Part of a small language model's weights.
Size: 2 heads of 32, 1.85M parameters.
Architecture: RMSNorm before each block, rotary positions, no biases in attention or MLP, untied embeddings.
Training: a variant of SOAP for these matrices, 82M tokens, 5013 steps.
Each number is 128 + 32 x the weight over its row's rms, rounded and kept within 0 to 255. Layers, rows and columns count from 0. Numbers have three digits each. The size before them is the row's rms in percent of the matrix's.

# down: layer 10 MLP down (transposed), 192x64, rms 0.201, rows 127-157, columns 0-63
# gate: layer 10 MLP gate, 192x64, rms 0.218, rows 128-158, columns 0-63
# up: layer 10 MLP up, 192x64, rms 0.21, rows 128-158, columns 0-63
down127 109:116143092088170119132143120133125200110144131159137116136103136120082091143164089178149120111118175176113140104103108163122120148128119141000150149143134117092090120196162123146077152098085132
gate128 102:138151109106072117157097076159158182078098127147117121111179146107112129152130129116144103099157150166108129160136049138138167148100140068103170164079146112161128104084078184183182148122090115
up128 090:140151148095181165158107115165122148063145125208117124112081083139155181131170102161128104125102137130133132068077097123060102092132108140133084118142136117171110130141146124103115056194094098
down128 086:107153104103090079168106119157124110165089166152101123142152178122130102140134145145173118115153192172147119129125224119104103104163113109132142076120103116129125136083171138163067158032109141
gate129 117:143127133117179129117128089091090197096148078138111144147102147081061148111125132151075124152146146104064157160114156110138146127033149127145123138119129146134104112135139118099183133159077220
up129 120:113111121064149110148159100092145127065149132135084090098134162107171160070134114138135126163161113149099175134167121167121056084163179116201111144123143125117141105121074162073174140144162163
down129 122:079114142124100156164144143150106107127083085087128094139075098167143103110085091150080119216043144123162141136122091145090181108142141150121130135125161151119096132071113137142174133081126067
gate130 086:144143110169126136135146095132139137136170164117136124184156170141142168136206137210147151112143122157125119120124110113092140096129145094171083113060151043159098182113097137135103176189155103
up130 089:103130077122158154084162145125209077125155131108111159104149155133220099147148110184110135103124110096068165101182123119140125172145145101127147155158130150125086144157192140096166171091133103
down130 083:151102142119093104218120180163049103141160145125118175106134111059158125132145153140128130117126149099116121099152076127191103138106091074133095149157138162098075147155127152138131139190106183
gate131 104:153181093094144077143143138088191119131160144148123123116096093036075178164142114168157110095063150126116116091113127140115119142103167169185154111096112123130116087088175120076145109095107128
up131 102:078149136061205119127201124116149138121145139126139161191181151126132091184189126119183178083114172130122111103112119149205091139110159106133121132097162140152095115137170118100150124112125149
down131 107:090131110135178126175114133097118145117171106082102174104110111203147082166152116133072125168166110151103141116097132090095172096131159151120183121111144178039121146110099135204135160144125116
gate132 107:165142141140162118100155084134143109107141081101148102151088193124125114126093114127137156158098090129137125130075099159094110161086167115089165096164117139095168157131119207205110178052104108
up132 102:193144161185108166163157125126102114079160147190132093145104169043155138118101157103118117189129109065160128113138134161102135144079172173128150106127097184142114152118065136156138118142149129
down132 103:125155078057200148167106127185135146098112155151170123162135069138104106142149077103179153102150165194099152157117095144133116116164112107076121105129131132104122088170179124115160158102083165
gate133 105:078125111185130117145157045141128131077138109094066144104143170151139172140147131145084124118162101104112185166137148082171105062095156146159079142095202115160140124121111132150145133081159137
up133 094:090129127127097119139147084116097102130084136075111148115168108136165118167142112154163138149159187120094176163143173138188183080087141080154074123139187142114102154124123182038138135118143144
down133 094:146162146019109119149171136135126138079149132118132096124133134131174150138137079102112156179104132132113171139126079178137120104177098141177099146089129132147091053162132053108166151140134090
gate134 100:164173079176135147151132143100172148125166141144095134110105177150175100161130150166117145143103120108083065144129104128168140118129180152184181160092136152161084133185110100078157089203136113
up134 106:143154089123138125046112158102173120142118146079187116163149133131108107068129159169107082137085066130113158146183139130124117185074079145118087089135130132135094162113107145088123101141197095
down134 106:093119163113107128128144103111122113132095188177128099109174152065143156115167102089041107216120083127163088130143107106122107124142124080109152171134093084185173118144126168158154136122145163
gate135 109:146202129106147150169136124157131119100104135088092071157128116129096139140147079142095175126093076120146065180137095141134125151098173156138157131140147118074094083125087057170110140185072116
up135 096:133060124145165137082132119076255140137151113093139104180145164114165116119172130127152103172108097077134101097128169113102089125101074101166148115096153149157122170125151130119108144107104102
down135 101:139092143076138083111107141122086161115133087198174171115114115153109129092123169087050160135136081157147112078158119131187121166110144091123127125131168117138127166123167205098170115092167152
gate136 090:162119097125164156097153090123131110124143164081159071085107127133130151093115075151140138147187082139168080172102147131200117068087145160127148122086070115102092136078100102099171120135136179
up136 090:128135135141171119117127109188077090153120150148153089122090150093148163106151158033173148112149153164176110123129126150153128085165094129194125105117174091106122128100104164184148194133157086
down136 064:110182149190159124123113136097124142121148111084124082122089124139056105167104069186121098129181122100135133169121131126052139134156132132128091113117170179096140141095154054076121117077148099
gate137 080:184107131128146096093118136230095122171132123139106134133134113160118184090114078086109113131112103125048121108147100097152137137128208074135115145166115164152156103141089142120103059096149137
up137 086:115101117121127137154141111039129120079102142119147077106112151085151081132078146185121129122187170116189164118113162109158087109174110204108127096132133125128158110057162095105115138177113142
down137 071:143113137085111123129157163186127106175113167172153151115161139109193168102114160095171146119085104105065076125159096084161113116095094089128133132144119139136080161136126218152141115176096173
gate138 094:149161126147101126073113128094135124080116076122212183123074114148204070076133119147119094131138160097147135136092155171113078104174104115104100126122142179112111166132189101155136145128102095
up138 100:172105149122097097112138074148148147155171120159116131149141212185163115131163097139123088095111096100118123179105098151146077090107210132153060130074164143131122127143132126145156084170175116
down138 098:096089165155206102094125158168105090096109121136111111126115107105073139167093192196137114110154172132132155079123115156171156142088105098155203124133137121150175140097117181114110144073109134
gate139 094:116156116170112087112166129128209195155106147139193130164116124127099056081090117161109131145114128113165154166134055125135119143106117156185096129118119158096063120139147116110136133178179160
up139 125:131137110145104115177134097136195170083154142139178148141109136116107088069076144173140140122089148093049083178117079094142130149144145198145115134099112090092077140172119107146144138177148116
down139 124:108105131137142154152146120165091123067114143136122071156136123138079138113157132059033074159149133098129129104092197153153080089098169108143135176114131146142143150128123098148141179163119060
gate140 089:096169119168123161137165097147141157206156182125144088125102108092106133073166098143075165143098130132119157108173158174193109129143146106121163154180150137156177108136083177087161173127130155
up140 095:083156131125133140135151116157131161140147182166128142142158145084124128080141169123094154071083126154106163152200136202160092170146102079105119086095128131084120058140090165108128185104159150
down140 093:161101112138110160152140108123156121164179104159116026133125150101152137155147108114151097126111141107118101142212089129119148154127157088150182144160194135221165159094167095145148125127126111
gate141 080:114151097083169073095095145111063116158110089109165142080095121159151100100115147148119113166135160181111083109107118146103128103064173198115120148080139158104135203106126150091089177131132126
up141 095:125141116072151139093082169123111135147163135117169127133088159154140085141150147166144090154172108084194161143091139130104154091068222136134106163079125114173067143161112133110135158128151176
down141 092:134158150122143145159114081123182108107138116087068103169091111137117112141183096140090085128107156176102179167148120165146130133175078129158141172072077186098152106117148125166131126160123047
gate142 103:141135131114145191168136173116124154175146113139136102163153131125094087121139135113123130164035149194148104154113088099120178146138150183174159090147100123103042097146142155164146086158105160
up142 099:064111165126153148136155111140100108145158082151076123118116118123028199179155100124060148114091122117124129171122162105129162136085163106107170121118093193145156107143098146127127112162084159
down142 099:168133152199130159115116111108134131172148096119115160127119162152039094164076149168144149143153139132155152122131044187166118182147135148130227112130133130117149141147104137160110138105116085
gate143 100:158115197104128183107131100106201107147171072100114144144099128158157086112117101123107066127156151159158144113101087149167097123100121154126169101126101142162177117112131115124094122048051156
up143 100:126146151109161144153049106153108104149138131123058130078120112193070162103100119128083102149104095127064133150119094083117149163206083166158120120146119088116142138120130146130138191182101119
down143 108:140139169132092135099171177098113110033164121118129147147135139124189137137168143143195135159155182176147163092146140123151134096099163082103166144143134149167133129121091081136097152050133169
gate144 103:147148169184149102116151063100122134101136104113112164058135104158139122156121131130133136112135110117139152119137126127124113214115150134079102168031104101098127127085163202075172178145117122
up144 104:118190164118162137177181147163158130081125104092109068100103132137136099097134200126116184118110113134090152164049112103112156154148114158101090122110115129137075149094154156100137169151066168
down144 107:161117048170075178187140125150133110112116087067136095161184148171083110127109068098137084165138178133136097143093152157176133099118142121146153127106113141125149080168169116147115168155091117
gate145 100:151139139182134142107147068071125171134119136134179158162121175143100102132105107179129116131133129131154113108115065095134136100118139194181152064132146091140173127098152104178141147218082158
up145 087:104140190143178149120108150142147078183115099071093109143115127126176173103185160204121115164092159161169093112111148122082076164126205106113104130119135162127132122091095135127093147142116169
down145 093:141110110139127121123147049153137184126094146153122090123132133165138053170172159135188120149119132139150123165115108129150138123083149094109079109186157137153117117091114229068154098087156126
gate146 080:139077095144092118188140072174160150117156152077125095191114138137130142120144155132114142158113171113107159137176044132197158183129155109126152159122151153086133097097140154127161190172127145
up146 107:163114077149090067157115113113078095166152139116141102130161158126090152125107118157166156179114077168116136127191140047164099110144121061088124154121165153142114097134083171149097117120066129
down146 127:146114143091114097145073167145135077107170141161130115119119140089241154136107196120140205122131108151150089164153101081105147105111061121116119120169108110136101147142091175119146142114152165
gate147 090:128151135142125104117161213094105113191120198071141151117176124143104125133116125126147129134121170110169122150172187145170130098159107199103086173096096134081106092146148164140156120173111174
up147 092:107137147113142128157080101134104153090141116088112168108167106170129156161098127076143084110195118183112150141059040112100146152173136130177104156135147078138185106130152099117171096121164146
down147 077:179089118082107096156132160152099104137161141178152120122151154125190118120156199106184126127096117092101112116163096154182134113131094126111151127153134125138093149132088187190147121224089149
gate148 110:193111157116114176122078057128177100099103130073143148173129163146163179172150105122113094163132105098134122168090186119145140122117196091156152098115112107103130108164101080150171181114127140
up148 118:143097153147090158123095120126150161155161048089149098159116106207152170117155130142137194091134170099141142148150147138091127111121111174135141170087099190175105158137095112089093145201129138
down148 107:109134126099113065120163083136142116093115112131058148158091159148168110053124096107172125143090110114174093122095157142141139136090150132072127098119062115066095175064156133102127105094169129
gate149 117:121155132131153150120107148093168146145150140091166169097035136124068075191168078157119091104118117168139094131132126218095172101158096134107115162141146087132085137145114177153107131129148122
up149 111:075138163122090144076096131097148108160135182124113120145080173094096094166146098125094168141166144187090174157109081080098163142145133171117166168193135095171171125152118109153100110112098094
down149 101:120142180071120092173189117128094144139140093162157132150157150154123113140137141132187183120112077106108100157116162200148156133080122063129146153111067155078148154150139102138103190150152168
gate150 090:144075125116186180115114087171219137131120082133142137159140153138087156179142119154111140156131145133177151117107194148136164134137155131132127147194166130131083147143143175161165192127093178
up150 114:155201156123144139133133113137140176168145105188165127154160122161138056102193138172124192172153156120135150119129193147086114133160135114198102171125117115105078098108132094130114161140087157
down150 125:107163158155092144108154101088104080099125129162125107100079137152084092098133066122073085150075150157118130122093109167101150152091155121173172162085106125089084131118161067125159144132152052
gate151 113:092163201138094125146168140122134097156115135186144072091114139079131118151112135144161078089134149143117123046172139135210117139088142110136145149131155137135118154143122102115123196210095140
up151 090:132154183089098125101065145085160169096084126090140140139128111147076154168101127145188077115097089131184094147131077136151139165050101121131103150074151153109109146118123152113160128105195115
down151 101:113130121162157112142217123117056147130147089103108119125126185082131158122121193140071152143102110095113193147141152150143089123157155167122093125113142125201094098118071142119187114088114124
gate152 097:109152098108166122139151189129150164096196137072090133135151132138110153117147095145110162172103143100124111078119094246123126114128121074093120170136078098163121136171087097124145170113095139
up152 099:178129111126129107151153106079117116121090097106141151153133062118143173128163050133132125114168159144116172131139111170101101143151058103162116116123109105185111093186080109203167178145169133
down152 089:129129038138115145132128128135136147105127213163158105179166127095192160149182124103140157129109190109082152145120149090135142205115086158150113144101147103143124155139128092075128152170139169
gate153 084:098180138143090170105167114091169133153137160145102180100112192154150100101107105130042161154099144155094077089094128151161107172189153158121156137144110123128208115117099131122140154172143149
up153 100:063089044128149128128108145159136177080098114112111107092131089112144103102133135144133116051094145107157121166107109094138106095076088188135098137143089149120100090166128118186159137084151073
down153 092:129176149136149094089113097150140119144127119079116100145150124193084103120050097175184146119141171168156199091101134167116172137138094180118161154129148089105147089118128113098133099065096093
gate154 100:152188175195119148084132121162167121080152171140141104083148157125093136117185141090143088170178133111080149098096113109177099103135118105125089115165106110065097151096191132120112171127152157
up154 101:148131149115152092136137146126077135055101071135109099184165173111160106115097116188093111102134104171117109106157144097090109039143096065141153132107193119154169124137141154140070148132135104
down154 100:118165113106150055142121157121128118188069194174098122124164135119141083136107167167189136162104106121103095100175123087148157156065084114118094085160102090191142165130131110150122135115143159
gate155 097:116203126134179114119147105139143141064142168147136151177147130086119102097182159180095132151108183166120124129150094149161160113098171060142084126129117146133137149177154173058117161118077143
up155 103:125121072142127096207102113138102107153108122196196147128175102140083186160093134104117142152155097165116119140143114137122148137142148121165114079140138200114136071137113112161065127134197085
down155 100:142108087102076123156087130165083092114084121191064202136118193123149139072159119139076141134117122132179116142085148088121162136095079143100119103159119087114143141144165137161122096088081147
gate156 120:149177138078184148117162130196149113117122149188166138105113137206136119182122123121175145088119179144142123096146148119148109109061154111129138123143170142095168133113182104166064168137087158
up156 100:212116146091026105165177118118100175180103130127179146149131061091130136108105098134157148135117129143102100082128129063151144157158162156174107132122142112149095147163134125140164160104142101
down156 094:107130130119107130112172137174104125115089134151151134145101106110156167142122144102133146095166084155147085134113167107109122082079083059089184174114078137130136075097190098121079161119039146
gate157 103:165099103108149140091140147100106114087101123047148145175122129120119173086093111160087089116133132135081193097134146104072065114110163080111118106152064180101165108077095140143109156134123160
up157 097:166093129109116141118092122114106116073071154114152113119096177100148145171098153110133128078118136106074215150130069162146090133114138173112137171112157151148093087097061102169151151082176129
down157 100:126156125137040115123182092154131147159109128128084118104070169182114052105143139111101113189169154102161074155110061108100149144118066098149115159109119117107141156179147135102113118123101119
gate158 110:120117153143175123134111121132171156149163171151129094123181140078072167137105119144079126139110114126097106100074155191155107097191181138110102114140108097115102106175129123133118102156168020
up158 103:155147159196130162131140182093109103159101099070115127110111105098126104148079159135103151113075139142103104126131168158129095117114146094073124072171118110196061059118130105094137116081098168